config.yaml
n_layer: 13
d_model: 160
n_head: 5
n_kv_head: 5
head_dim: 32
d_mlp: 640
vocab_size: 8192
activation: "tanh_gelu"
norm: "layernorm"
norm_place: "pre"
norm_eps: 1e-06
positions: "learned"
qk_norm: false
attn_scale: 0.177
bias: "all"
tie_embeddings: true
parallel_block: false
init: "trunc"
init_std_qkv: 0.0328
init_std_o: 0.0
init_std_up: 0.0328
init_std_down: 0.0
optimizer: "soap_variant"
lr: 0.00657
beta1: 0.95
beta2: 0.95
weight_decay: 0.0
lr_head: 0.00853
grad_clip: 2.0
warmup_steps: 200
schedule: "wsd"
decay_fraction: 0.693
decay_shape: "linear"
final_lr_fraction: 0.1
batch_tokens: 65536
seq_len: 2048
doc_mask: true
train_tokens: 179100000
steps: 2733
dataset: "wikipedia_en"
Each number is 500 + 40 x the weight over its row's rms, rounded and kept within 0 to 999. Layers, rows and columns count from 0. Numbers have three digits each. The size before them is the row's rms in percent of the matrix's.

# down: layer 10 MLP down (transposed), 640x160, rms 0.223, rows 602-639, columns 80-159
# up: layer 10 MLP up, 640x160, rms 0.21, rows 603-639, columns 80-159
down602 083:475520499353478494481501509444523464489493451422466527521553412513545441517499441500518476449470587592509535503528480498478511533460512513524434547495586485489478528588459454471498505557467478462450526497488485464543470549492546517496484474
up603 093:514500561459486457506544512530431511508491549505464454498542545513440429451440497488477510496525473516450472509502476483500566502519501562550500509486484500526510533492492465462461465523525490557391489498565486434488535455473521417503471512
down603 090:453527494469531506475385541504442455461485474475481467499564490553554488528550501545454470444499498533525478421477447490469468525544482461499553509595506482446577496522483465525451501482483486585527550498548490549441472479561475540512469557
up604 096:556573494410450473452483422437492470489500527371539486534471481554491512530511538521522454490498511544500540514562488538534469465526571531480517469540507506425561445496494485518473461563483525526499518527510503536573493425546494612512544515
down604 099:465460488559483518491471461541470458541537537596525519468532508427465443518464539523459457459491506555469500471531550493552500522502520468528472518523473527456468539510529509466548526522516518389513439510558494495572508478511448437511491523
up605 099:510560393488498526448543412532445562579520441509506470467423594485484509447493549562459498453436500505484540440489547454484546491462555504507482536470536426455438488544483502489497512568488461538509491542573435515481492501593524524453533457
down605 100:480561490580527510457478511488401468521575522493493533477498449503439488471530406472414572491441494483444511493468501513475543563552479482513456516456485488553573516523461516495534475512526491516470502514486483490476500435506483584480440456
up606 106:447519477461491468505559451496559553557496458475558484425492438567524504393509407486536471517544543555529483470499437512540531455522469490520396510514469520544534550460492484522518491516433481491464528513443558577535509447449459460526442520
down606 117:484542483452477484537460525531626488486537481443448523546488512543463422475500519499501540604500481513552534527434460536483508549509527521523535509456568443499566486558454544454492484449528521528475516538487473495505541438512559502432442519
up607 099:490489450466551499505462470499463500435518529472482522473459524443499499495561502492481499577471466530490552510488542475483608434535500458496482496484525565483441453464499500483459506537534511523571442528491475493561565473492453480547486480
down607 099:508478507473467476501477438441509539460521466532541496537520522495554518492470518516460463449402530380507551510570524466535529473522529475496571539449503587476544455593505467465505519538473482542452543573524475520527526469455554524490531540
up608 104:499484487523555536458474476511490548431488510497433494506524542509532497488529560544539506487504451501469493469544440450493517466495430576473526505484554537567566422513450481562482540539530482501564435466557518517504493450436529469522497572
down608 103:527492477469613513559494523559494513507540537498556471520527490519491584503501547499506519519514562520497477504457504479502533467492503447512514502572465545546534469495504429553553446503447394509466502458462492469479487502456511502486594548
up609 112:554510466496476417482535605528477490484511529504481518496577489487571450514499474492537430490479505490505451512470583526523489546453470498500543534499491515559540528509537442493448522537464489467535484452451516512550453501503455529517466512
down609 112:512466518529504467528525488459491471499489507472471465513500499538504529513560525552413456503522484569501489501490524527442562567543472501441542520480450506513529500574583472408566530522489484483469380483491532490529431507539570484499458528
up610 108:490486446562456532497517494506463615414482474462540486445500538510451461549539511553438445478491480539474492497503450526491543471496471581510502455550516494505490453489480517437442500553512441463549518545551573452553522453540478492407469455
down610 099:486407569433526426441521447545518465539560486451494514473534500447504466505443457538523482491511480488510499439515526457424512487530513510516497493504466520445551516608465447548509491439448488578521522498428436444489556526571502531584435536
up611 091:461560530515506552517503432455534542531499490492503511454496558561410452505485534524551459464532515429513517535490583459505424524521501458491586530537579377536552549443554469496515537523443460487507474521453485477510481504465457573516481506
down611 097:461416459474540501589498608511466537477532560491536510512502544468488565448516477449478513470455434468418523486430483525480514497463491509525472519492456455405439460483485498512537480490531541482511444519562596524428537517544518449461492496
up612 104:443456491487428534484578476552523515469530510544435504510542426484495495450464438494545479507550474524522460529504469537501472526452487554477457445496483510472519522482494505518498533523575562529536504566478488525548529457589474479463452567
down612 114:505499506454493499453512486518556495554530517474515499549536534491448561523487484555440443524438481467482462592508526486468495520494471466538474487502535503518441505508470508519515464430564552445482529553510484535513546438527489544468553468
up613 098:519512405540538547554559454508514515491512508521485545586536443571481500460522519513423434458481427487400537436486515487425462500512529502508446479537395455424556489437496478391491462482462460582480468534525478471481533491564496470521515502
down613 101:549515512510535558556491447465523472464505453478442460442505526500471534525520587523531500484482431427535572581507465524502546504461555552486507474543446483573575519568450492480491506490496567475541497497506528494495503455447443457462524592
up614 101:428529484514448493495526489524493421500515474473506519522484488531452465543518533497506544473503477578463528585560543502474481488414533478446510563445398394474567489515504490472516510477507479486547505526488494529496468498548492550546471482
down614 095:546499559475544482527457507523504492503498534542505507491443535431471487467475578499499497467503436454471539484446463484544503511480518492402498467512534486544486486508546461504586515437432528523526524485453492471554519441533495585514544495
up615 084:476534528446510556478544521495571527473454551548459537493539528460531494476514486487573454519512492462462479476512529440527522493503507468573533532506515445499542488541505556521577486508477468407567454488486499529532462527518509487583531493
down615 081:450501471536523490467469521500450470517556543509592489462480439488517459501492581470457529484423486464568452482570520506474424466482510488500493571499446474531454376515486443506539530469500505544509507498526501563540473465480460521569516564
up616 088:502522524431489474515477486532497568375566481425552452562466452553502502522469467555519527418482531533532496508481520479532464504518428487424504496499470584516527498490517571473462551430541489450494459476483549530444477530536415550446467509
down616 086:472458497507494536425525492496487477491493471497498449431532495504521459531515571434465475503482460430479527456525491536568585508449546597521439542543522505460597432587487532562515531487486487472494494490487522459482520490477455510505587457
up617 099:509516523481484524550454481519436417517482538485491517498422457474444507431581453453515551527524490503515529436583435499508467460511525485506567504543487453548520475500424472486464590573554506550566508499514444527533511547564477420479475524
down617 097:515492471528428487417469544553474517441459455510483503486460563507473473538522514455572503441487423375563468459463543505489532536531535536448432462438455465449491538511497468548504568468484437471507492425545503557502455521515541517472562484
up618 089:572524534465474468497581453476524520541547493455461451544538505500487503456476445503429466537578538504499498460500540477508554564464479530527434479527454483479520440478482459448510459487525510495439560524648537451508416520511492523502491446
down618 100:519439453466545571486513490460511459471476587556645478480473536472518490458509581516440488501471436468467485515536529508473551469489492522414457534464466480538532526543436512493480525487513527522453537494517481533471478416518486500455488484
up619 106:568408534609419560503522501516454543445544480475470459446484480441613488453512451440465540463515468542440529480501536443508480465472517399516502487528500502478502507470556506550537452503574558462532501509444540539464473503448438483502441542
down619 103:475518510476501499493453506456545514477535539532513480467514502472550485531520504526528463479468489484521518504509376530519532569474599553487491423482496478539493449433429500563468446505505422505537434512485441554499526614458521525538509527
up620 107:486473495499491438516536563479487463540486512507473495536552520490428499479514549448558403476537431472458486472499616432548524528580500526480477494516482491416523500512495436453437511489494532531485508535526433552542542508554435438528468445
down620 100:542505529459505426520473530501567485489506496427523485477506502605449419584516518481509467480506492461463508541503454496438470460483496551530530492507513430546555490449483426463489463520507402516415476474520585437553516489589518575451517526
up621 100:475489468525435503547497448498515560473493479463503503522517537500475516520530461560467530533464471506430548471463511417478530448443453481482508516472528505426492473499538487523514511519534546521498462419539535517561565476479481511528444536
down621 104:495511522493426482449524542545495474540460468555530470503495500449525508496480574538526544491506490458397527502514501448456508513501512431469490461442418452546542573521515467406413516499497500527524477498452548504472499526509519535512511491
up622 090:456507505522495531461502488412487450534472421442452537496518493493419513477524471535504500535438496468441515535528487525524449539488486446568388523513496575482554566496513512531444553528422540552497469490474467539541469497525548542486553510
down622 105:480435491541490451587518483460477487487578486558485487501510499505534456519542471576536521467484521491511541484561539470478446554514448466466558472489428409501477476516552436440538491427486548529572519433532516492508578472536461473507509511
up623 096:537521554447495481466490455516462513502384510457517583512480481543444504512551435581494556506477513486471531448521489469508479528604489521550500495557493460411503458537585491472503524492443535513511450501490474487471569484475482543480442500
down623 094:537460463468444465527505504484539508557492509469527485549449475498548534489481533473428445558539507546568525488547474532560523486441527539499495593588515478512549431500435451523495477467498511483504494549468564495542476495533469474494424486
up624 093:557470454525452481409495528466589541475531497489475449466541490520457475452450479496429510508513471400555494444470514520518532456523556519474538511506543557511446562471512527540492500422541505479466552473453549541496448469497501541498510523
down624 093:466579495485477497568435488557492518544513518515467462492487466492457433492540509466511458402501517496523486551522542537518531432476478480478425516548538482499518474548438446475453494506486534483507472378507463481567444541509560505505499531
up625 100:436521416553467588460505504499485455496546485493503479520520427458466426469446551544543469477474454515486481551473484508554501517570522543504460492538423422574569566468513496554480526455524562531479488515487509475490440540529532497541456457
down625 107:463458549522507518498521473489432522508510514501464577475434511500532469465528432454445609517533466498473521442546532526508506509545512551454548569465581497498475478501437568506490479556524481492535539471519562470534559529488492459516510502
up626 093:429485519551480520513521492537473487445470429560602503448443490561528473495501504418494557476506577466477531490544516512513499494449506581573459546557529520530470467519526448463482595434532492516415583405522569455487500483547446451532512488
down626 093:469481536453507481520494509457458483536500530471459458519535454504527540529510492491487536446493569565489545478541499496489476526505464448537535553555492439568483543519532514490519535553454465475575487497540443521525507513531470511474462507
up627 098:499531496561525417441509489520476506463534432546458541476550513538502487521551522438490513498517455542431507512501482561494492427412504551495537456504477487597470554522499471513548518493438466521444509455462489487485555511511434515476456484
down627 093:420455476496505467501463420424491498526474521518523540472490507477494512497525446497546531508476493429561498457503476506517513552508492511527472464539492549480435438428529525557472506491461491468451478566546474548530457467571541526439492519
up628 103:482488545507431494519471516520525486492558465488483446563485473531481467506544487571578533504539499521495451521489524470518446545578503547435523457486505494510530506505549476467550499465552480536503449522454545527513492439516512525494540486
down628 097:526541509479591499546540455519534466526480554510481542493482536491502431468513488497489485565437539495461490419498538469473513527445528471472494547437477529464495445531497452460462491445559462561516517518501420474540489578449535587469489459
up629 097:533549511491505558502531544507516470467451517558440425514529463539563468504449505555441485489481511430489436528487529495539503463456419463503495491470484524527503490527541528560550434513461503450534536479458499520462530427414412557511479546
down629 096:438527553498474443555442531594465469420453549483449507449483468484471503433554492485464449549511515447525509484482527503529437487515529441562496564452493469492422451465504498499580521499572470512513445471513507490488527492474521437510487538
up630 099:511448408503431528436583544446517477499513490549510498503520534490545507561436479458509499635471502567465469437504504486487448457537398443464590483551486456497459521534490505506471471510530502538527490567500480474473495474419477446500542478
down630 106:423480525462514500434506471534503532509465526457497449508536450452470483570466532537487469543516528464453497499506478518439406571497602386573536509511545498511507474440488571470572526476547510524500515513473505491458508493491550501492514498
up631 095:455538430492442400493488514448505436484511443516457486505550510513446545462502485547532569474518478496464570527545544538520465558503523501484457510512487513492548439482473518497472468437479539526521532490484386490483461579545501497516496529
down631 091:450478509473486570480534508544430520555545456511441458490496568515560543473495485487470506560512492477423513449436470506462514432513552486492459487415497461474519452505549476537520550506474527432515546442480573503516499493452450509532507429
up632 100:438485468504539429462530557474502542491531497503512497498591488447541492505585474563512415503547539474516432464550515512435499522597574554477491479522489491535498561484480543523505444553470537521440410448525515489480471471542556436498414515
down632 096:481542486507575525508496431479482585488474552515474485508492466599504473528516487421492438518542532506489460465461517477429513477553467578516430484442497486514446578568495492457540536512512474531498464434462514483454546557458500560542478494
up633 094:523524461516590484451517454461527523589486524474496557540473573530510436491512396497473499491495551535493563482437553454510522534496495499501508443524540444486499454596484492505500473487451521458478479449483528455533481501480538504482457472
down633 088:516426510470481478495511488442414533490458536471472490463542559504565519589529525481511495491524498454479519421517491519507465495516583497531491516525513517511420514418512484524538526420459449518432509479521474549569498492529462408443462521
up634 098:458486489513485451505481543494457529452509493475445474465517505569558572502521484491519545461453450499413478521465501511488483508470526493615531572553391541495491464446514477475473554550458483521456521431461515469516545566489498483513498556
down634 097:568525559464516484498540504476523477472482439546495503493484523468529443578482475491515483484438501516485570556525480501422527544501536574561540610476471570525484469569480514508459506538499464521504512480450483562459501490599536483512479433
up635 101:519478495554483503440466495422501468495628566519497469519501519503470458524513535451490533410462475526376519482490493489480543451550531573486512541511505510495539489506487450561523542516510459534427583534598480492522520540550435507497450485
down635 091:434516556429593507492535414495438481457503464538459471541509535530488541498503529500596530564466557529560495499545494437459525453458519476496445554486508523480528539459482511506524469484464533454475472453502490472466478525475531519460521490
up636 097:479541482518542509486462439520549495531531492404531497543480451547478526445559474462433535498449448552430609517473494552491495469482488522467547490498503488473516471502582543581518530552504518515447469499581536475516434489491520442494462461
down636 105:515473485535574516510493433568579473504458529517469467547529417497516470458405508428526553584571480468527485501502510550508531494504528471585501503449552572531509510494437429518561485517469463580454534519529473473498542498491577510571439483
up637 107:519506483498537485481495494487490458507517572499492474462414568513494489509538509632490534505459501534484571526461469547484526498557493506515560599555461510507459476523459463526555557502514591519512489484496574518430456521433503418433420494
down637 118:456520533397506486447448565433478499468531533569576515523514458534559533521518450455434487496473531497447429520489501453493500468551489510512508501464474483446470508495514477493533506562438539493509505515494543427548496504453541476498451483
up638 096:552468526510475520495567413456469469459482495453512477508620518584523500577503455539588480473493562474455476428491475400519486520448396492521446508542569467559512571487470505527502532482407514523503502503513526446525501535464494505416461489
down638 096:507531519520520505531443591560480525515555518525526470518458477477476489446516521524528529538490470465540493534485541558564475454487570561532502494519439516473498443528540501487569494475619545537513491518464482490507501450551580499545493546
up639 098:511558462566512517564545439534404498543461452500488486497529525535556462541469524523500503457455494459460579459516499547540465491468601451590556457523499478498462486501485546490412514460438456481486475483477572527541530506540571545475554520
down639 099:471470505421577501558516468502504517474506478475526457556479481472419477462438493535506469439480428505480486438500546533485483523501542469485461526562424492486506554513527489546532447448453514519484558486441588462480502517412443587461470503